Weights of a small GPT-style language model, trained from scratch on English Wikipedia.
Training: a variant of Muon for these matrices, 82M tokens, 5548 steps.
Each number is 500 + 50 x the weight over its row's rms, rounded and kept within 0 to 999. Layers, rows and columns count from 0. Numbers have three digits each. The size before them is the row's rms in percent of the matrix's.

# q: layer 2 attention query, 192x96, rms 0.123, rows 0-31, columns 0-95
# k: layer 2 attention key, 192x96, rms 0.128, rows 0-31, columns 0-95
q0 127:434446453604437458502537565556536522439520447606432563563516545522480442536528488508494396419539571472433488458561461308526529523618489515550507474474521529419489543467464467451474502528505504519460500492585556502550476526473449506529480486398517500498475492522503546522525541568421485568
k0 120:578587510385440533459590482480552424543453531527469470531435431586474615498453513515411599523566541474514495497507507568464557479486420477522607461512466514494420534533455549458566409481542412493546529467507518494575498484474554565443519539561545481543541412524504422484461514537465471465
q1 107:520513540525466511481548546474576584533483457426546480509460480492479503417405508419535482628511481561526429516595576503462489498449601445540530548486483541459306554467545390483433487530515480532507551472495460486474514532556491431442466479498528523478524525528552520543573565448491587505
k1 106:559575599524500502550562465460545451561478534527509490517525550520485538584491564531458535429484596497509576389480499499479686547593441512533483448516544464447539583534464566579502476453502446426466477485409484478436510451459434530469485465577459473540456535559464521478461457448546491487
q2 101:550579492501456496511489594583418425521533519549493476528519537450523516496460500498494552376476495423514573531489493567561631524550529437427439521405556552514560455555555556503493502506445582572456521478510544499555568543484454575502508522536451486482406494471418466439432542572572448462
k2 109:391497472504538417480474520516502487457518441479455543529521444479601470461562457405630420549430421480474466500500507431600452548496512448489430465524531444523512412533558423446513568532513531497532515560501467528491489515578519404478472441479532452446442407582525515547516469521448514616
q3 102:478507565570388511500553452395605534488465448506535502529416518444467535556395486599495536459491465495446534517559627504470515537448528514544595504522436491553418606456530510455502468542477465466432465519447496489488488489563507522533427546430538518488604449512516595547567464556520532506
k3 094:584477598470524491556491532467433432476518520545584417426425526589367508555429507482459540472452553463470524466462510506569559495467524539580512530509465497464485547451499574471533525465471530470525462496525411439415390520460499483466582413546557502520538520546478527564529418399463516428
q4 096:450517535423496489501527478533509464478468401514522431551446537531516517515501559558441428480466497485460441522466586378461580609396457499441511526441458513553528469517461520453541515445463392509540455505433522534435499416508547471484427468396635448544514416552566509490515448516457509539
k4 095:483478514477596493451491502487496565417457492543548476513408580467512494532532487418492526418473542545456493391502443461610568582510497431458510507530527460484465540459526569439523481441627470431455441554449491521535425477573545522466559452529501515504403457546504631514483404463480475541
q5 097:390502608565644474506531523531479511569413543462465516512512494455444539489537499579496496599519479524499530462558536586439571575539522467456466528477422391556415521471512454504489504426579455448421482510509509514437547539505579484483499513480555468516567481579555556470582537538469554460
k5 110:405523487458485443517417529527438485470491459518456464519633537549508483458510484510557433508500509334523476514525433588598515519517500485466510462505482448449575530517464470453518457558562545523436552528476518591474427494454554459488501523523485430500621600509463565580420432483517568471
q6 102:492547579517527482479592435527461493516520405562459521384479508520488502482547457510409530510482545486440516475531559456484600445481533544582468480498529516511508478556507505402582546457600514449376532462586530518476489479649481547606527462544468497489591507523534564523474532502545497589
k6 096:547473505420429471513481534512499514475477482503550431497569600564456477470531571551541578615625532471522466477528494615497509421498421563527566524515556543473495572474515524504493429535598481494485536499485461488493587502525530452450479507496531484490463587533554524495456567331571499430
q7 121:486445487553519464462510489489607520498387510473517421489440523465481513532555614537440409534625572567458468401486511507531446511512489518511521466465561458539456463484422459467479486465516569451539491513447495526602485461455567572571487490407489587493470514481471525573618462448473501409
k7 122:499518518487610567525498548607522501512582441523467507475590620469485463508409447507382399500478481503542493511634511469490417636448509475492505430474493578476480453470536436504509482480524584541521523509517497477461556495500442443445478520575522513540555504458535525532523639511489506483
q8 135:475407633472510449432520478471563483555493432423566526507545583467410524558403559512438506510546448453590508479445522488482490481473545543562545540452504461517439462486456488469460522473537471469571502435497543456542444490503476551553560469431515431600512444361516550494402511511432478540
k8 111:465410490453579556448403587552490437561453456507454474514414434515492474568557537536357431461510545484441460499482447547534555574534576416393449485533520512509494512455461524506534517449510552498487459494554434495459479431515485454578454455563521587506547536518542531486564457617499471506
q9 097:514521485488601520508523582454512545462491474596413468537557602504498435449497556598472620567576485467463504401476441553454408468469459501379487527416518509464440473481522490502513505564483447509519476442491462524475496515425501515457517531454499381537464451451524553493379516421516533515
k9 094:516547566506470394500579464472517452457496465466538393483612552536444438474444450550478517489484469441483498539607493489549575531535442540545492456473412485415445518516544516449486534439498468436570500561451500488384477466439471566491581559458532441439543544482541484600412510582534498477
q10 106:499419506500439544467422540439535561479422499553505493531442458565497403468472500572550566566597493415420527534456410397529450503468447539449466491574529584541497513538432470539458466466477486443421495492470499506476570395451567506432443493509517586452508519482494406551520558548563523463
k10 105:590434598588493458536529459457531549519513431558436581460540446476468467531491484481483445488526478521475460462489495406478492425442448528609441527534449518482475520505474479415492487497414527513470467483435554344516424452467451507482499425556467445401406516445457495415475550445450518535
q11 111:544544500547432495503439483565490511408572422538495433506537501503494544549601523335405428567470576428455487393516497534567445531464453477555462602500498403504465543529411508573492560575479536589480514505483495500441504478436507518576492485484517471567478501523471483426496486466477462508
k11 116:472428441432538542465466430536444501450471565473468497452533513566537544496524389515505503492521419550452497550498530509471490606529512555464497444518636418485439463501518510497451468438455464440499431434470506597600566549529550446480493505462474654533569518504458522521544568594492443497
q12 106:635503516581452426485541498436537563401542452613564522430476498538522502498482497522458541491568553579475516507529417519530386487531477548533421454471475587470455488575459483499523507501458525431527577512499507362504545549572413486542534494499422490505516495393494458570481500492550531520
k12 100:497474562457531471567607443434536566526552478542616498519497468553519487596433463571455455517421459492480472450549537417400507368536518508527459484495528584505533479496484525499501490473480600443535547438472561419462522513522529435444531532538438448510442515553549475411421532461408473524
q13 110:428554545361455468533505530516452414524521490526396450568542532549560568460488475483482500401473504472449448496457536548514579612536540513445504533443534483549557520488500455491531519496526471512450404501472445585417383493443505489523511428537567560522468525534470439462502420492514403586
k13 105:491501565469423482475492470496506449540472479450439506549498423418536587453576502416492583519559433508510437557452571574584454459468465465552504486500468511535492439483489459566531590516462399508586487506466426531504604437572517537404508482414575514480514508546536530511607484538599546485
q14 122:532512490482503526525443451395552478532558512455480520442433468397527451522490541559530486549600569509535506472497500406527464490573487501455499511537471581368514501506544501382456487418540498430473555532531503481361497545570504476426547474445393601450483496516547454532561461493504545446
k14 114:585508457601438442525590516496491571566546462505457529543513435448507473522460447541507515389569469487484482461530420547395556445479526524484464458532490541542542477452526547500548456566527560483519471408452407449487552419512505537529552513511578419475428503378525460572572496482427456554
q15 117:478545590490536520556442520431483443479532456460544500465477463582533584466443520467455459506309450531470494512490538578508553554410551442489479533453481486587399480497427501513571537549488497496513435605418506471441542500513470506527444574620498527523529474523440506425516444509478447480
k15 112:473439535498614464464442429504563458541519477503488521431508481527512491446505451470537466520432475488432557493529512482621500594442519499480495468494622469509560500548489472438539581549634573505463504389528446540553524501533616486422513539516492574503481544575474555462504409446509540575
q16 111:511543533512581472533481525460509466543486625571584468435502560536499547572483487469518397493503480565460565478561442482501503469527501450426442516469479498634611433536533480500528473510553485552579494493488492501451451506513425608495450412618429505454522562506404510504558463462467506425
k16 117:510442493645524472588549397460563472516529507449451485492540564556473478496563454412494387590486495527488466512447505533560528461515489533557456472553447441500404472492391513504479628497554506487506498478409484453515488445496488440508600520469642507516456493514518480478496459571565509485
q17 098:542520495442586417449551554544478510483522502422516537568513398500485490435552511458546496496511474505617521529373441567559483403563476527435513433476558449438469452517515521624521480516509502483441445571502546504519516483472454619536539474458489500478420482498570390475431515568484435485
k17 091:496484519495423523445527500403452446534456538446402448507529540463497515494479487560504405562578533523463498518479568488480456493484574493455513562548600519603520535484551440482484505620462529570435491420546530552528423517570527453560486490532452584513557426551558481594576457525538610489
q18 094:499435497551426514553489409420467502469601497531476534429433485519543436427444561520457487519537413462488452619567558556563424490478484505426565400439529586498512513475513510545452566536448569457520541536496481474474598499486568505591495542544475502467534507488518494583572439462595490542
k18 094:494497480523576546505514454514508502572507514459560522454464405451498519514550588500509545484441605550498558471617462431534470475352504560489449499458484568529502525480483470561433479496460483555514598562488537444479485521493474556458655451492584478510508514502474518386499545454445491385
q19 107:519499502450575502445520511512471486542473485534549461478469521450552468578478521421428511585458467567586542448374478535438418437545469486607549560573443511506417511502612513598488480521437551516491575549521494488535541539526417498457427485572487513416481436552508518554475591536531536437
k19 102:480474590498513542458471559511516426498522480546448532459528544512486659437432406544525511441440544481420427526547552499572480567440564493417609503531439556567506424460554428550577538574525541510519539585528539506459498477465470541580560494593491469516546507448562482497538488476506547513
q20 114:475511499554504583498598505448515534433476510561437543502472443492405499522444456557546548550515542469469478470513488483496502382628551552463523532557461495573421646457571457573484510473559467449453465447473496455456434537470395456535462533470487501498534446513511577548584429546459547536
k20 110:508481589470407455517509468481493400568449467629546527420639505511465539529487476569484507474476513509496489545504490584426585425465523502494580516506448487526596589489567460487555583548518469455547479556468451490450500461425482476577475468569542444467564506477488472562516483486618513449
q21 107:520513486567402507571522473411574486444605504624543495476489518419553533518445493496497485475600467505444509511532560447435449532574487500508409527438474608478576532609479521540422556532506431503474511498488528395500533466457445467424484475494411551476538583469526534497566530488554530457
k21 103:514436525462468536566499438522484527548452549494554512443463404372585407422415485529518523484487529541517494410554591443481501430516432570548508506499553469484432490455449502544529460511461555493525456559497458501458472469378489432606578435478609513497448508495481505427554461461446463471
q22 107:440449556507517506506594470455486472492460498494579530450483465471456495444386395461556581480481479482477468587513571466436529569402516525532529570526470476543482558443507439512429534536563423536462533398456505503486473448593482559440555472499574482534547421484591523452585530512402471543
k22 091:537531541422433534472464568500539378482445585538530494515528500477500569436534481511492568516481425427503530509505599550497597442385416512540509536544537446547639486526510538532508621559499398494546473530479487497521495504536460469522529551516464504459570510538490576515487447405524580442
q23 117:541486444478525521459481488634414454545555490467423504443463485504510467479580514436441464436560490484523491593379420468460519503521504454532572541520504506524533475511566525528571509452467477454493545539549522619580490563405576455494423475523531529429508619584544438469415488478496498510
k23 117:473453417510542533511531517402486596532480481496471530462416494463537524463461519510513497449508463625492497566524549601401406440454562473498511510498438533517410444475451478592550346455564500554458475558513500520504538461440600434534517441455559556489476473474537447505571511483493485570
q24 108:484488477483451478471473585476482439496553533502493546501559520559460508518500503484501560557496517500490574390488410507525543432535566486446358486458499509442477496462461546440597505523390530393509584540524493527428565559468483357409482477555417386473459530476486440543475493479520471502
k24 117:483504499560552457517570393441561470502533496445547527550496441480484468489448435427536510538514515565580457477517565494480519487517543528523375468463491476503483486443460476446560459519394503557483513483489539511431471462483498483499564488464576416560344478414431425383532486556506432596
q25 112:407509563512446430488432554481523543509479528483487599449518519563421644485538413499539552487593561488435539536601494494467500506567401605511559427551574569479571527546469492466497461445450458477521445458522493504556425504483539522539506430476446516516548584448503560519576506510486462524
k25 113:545433546496424385551574560528428542493593518484594441517503488520447512513475513401531484508578519507533500537468456540541411408568461565596554517545528480438472531584439523449479406579459451543522547488486430481440476501492513574555447479515566450520507557447485469457407475446546480461
q26 118:470512424510570521499532493538537590467621550542546495522474396410591414505431435531552483504533492513589560507542475492494377552530433494520539475485539589442485552510551577487427546474502577458567538508546502461536472509531511489462492484473599580455377519505482521528598457475493494510
k26 102:511488433501499403478488598457470526541525554461455496529505446493538470570464551505453468502539593467492537556483540396453543550571552526433470545463454481463542469489548571552475555411394557526482614494467498488462519466516540568559499562552534488557462430480551527446651545544409552504
q27 111:358521534541486589476465479490442447497569623580544545542461475508617521499423517508516447495428417460600579514554519468488497547429475465484545494567475494556489512560580543561501467492532532451576468532470481489512503485487513509536368514618527520550438513595454533476503454482489479502
k27 109:464473412469464451501430542514548519436538482527467443448517470491507564574539534582505486438430515438489475479396512467479509523494540442435565550532470396500503486470529533413525518485484499550465385506594436463509499453473533594570455596604521545547514597565490569419531436487457477430
q28 114:505586467555568520457529520454406490482523495555454539556495494460498464515497505479572550470462475529504470609549517560561492511380486514385524565560552469501448487377520525451529537525507559511433564534499501445509540473576478483470543485537594430528628559485555566542450547608506442551
k28 125:510517516383501516535469414466476548550439510544522555433479454605402577516542466546495519525615576465441509474483468472597445523438471506464517530489460536494512513494443502473540528464442443572466535401602499506501440430456416624553508489500458471552542509431433463487489404473522539459
q29 117:418488538455572594501456488533548464501537475573505511527497424533524573464515474555493471519530440482411491532514402488525460472516531567469524494492429519523462530434552491687493524453534486535569511523462460520523554444458588585472510525520382607523487422573533431405542542479496527500
k29 111:522529477567497489483488514544535433554519474497430507527544560437442555425464508447507400533383411515538478603533491520472622547414508550481548450533497397499534485486512533609534538441475437527526455514453552575517578444467440566566472541575572493500547518550509469510531588509472578528
q30 125:483452499523481493444411539521560513466468515568546544435556546509466525492500500545521582550601491420479551502434381467462427470514487551517523395492446483343456498544441528493497495505465578499462515427555595492554527469562543544446500552505589506534398543427505487552477602518544486493
k30 106:511469512486569469489596522396566460500536475496570522519505497487501444510420504504462467531466481529474435535461471510465591531559424519528524499507462442418412528445487553553410390546495450500463568485515539511483417460540475484553590499587505393522566431399518452378490485470405508549
q31 105:518541407520496408454536470410515493470436545455507505406475540487509547440506467533401542372473439455420490540494499450494532479443555525508516462479497493576536429495411505402567526500586469461493427602478528431540457555444474440550545479383496438557503502534578551521425486481481493477
k31 104:457441436437527487521520502418448475451512499506573526415487497544396518525443533522459487537526532426455522495499483590519460500446467507501509428495470472552559473396543488418538556508580450522507471556583468485481575511351584429518564439365502454505536494533549510449458530440539403507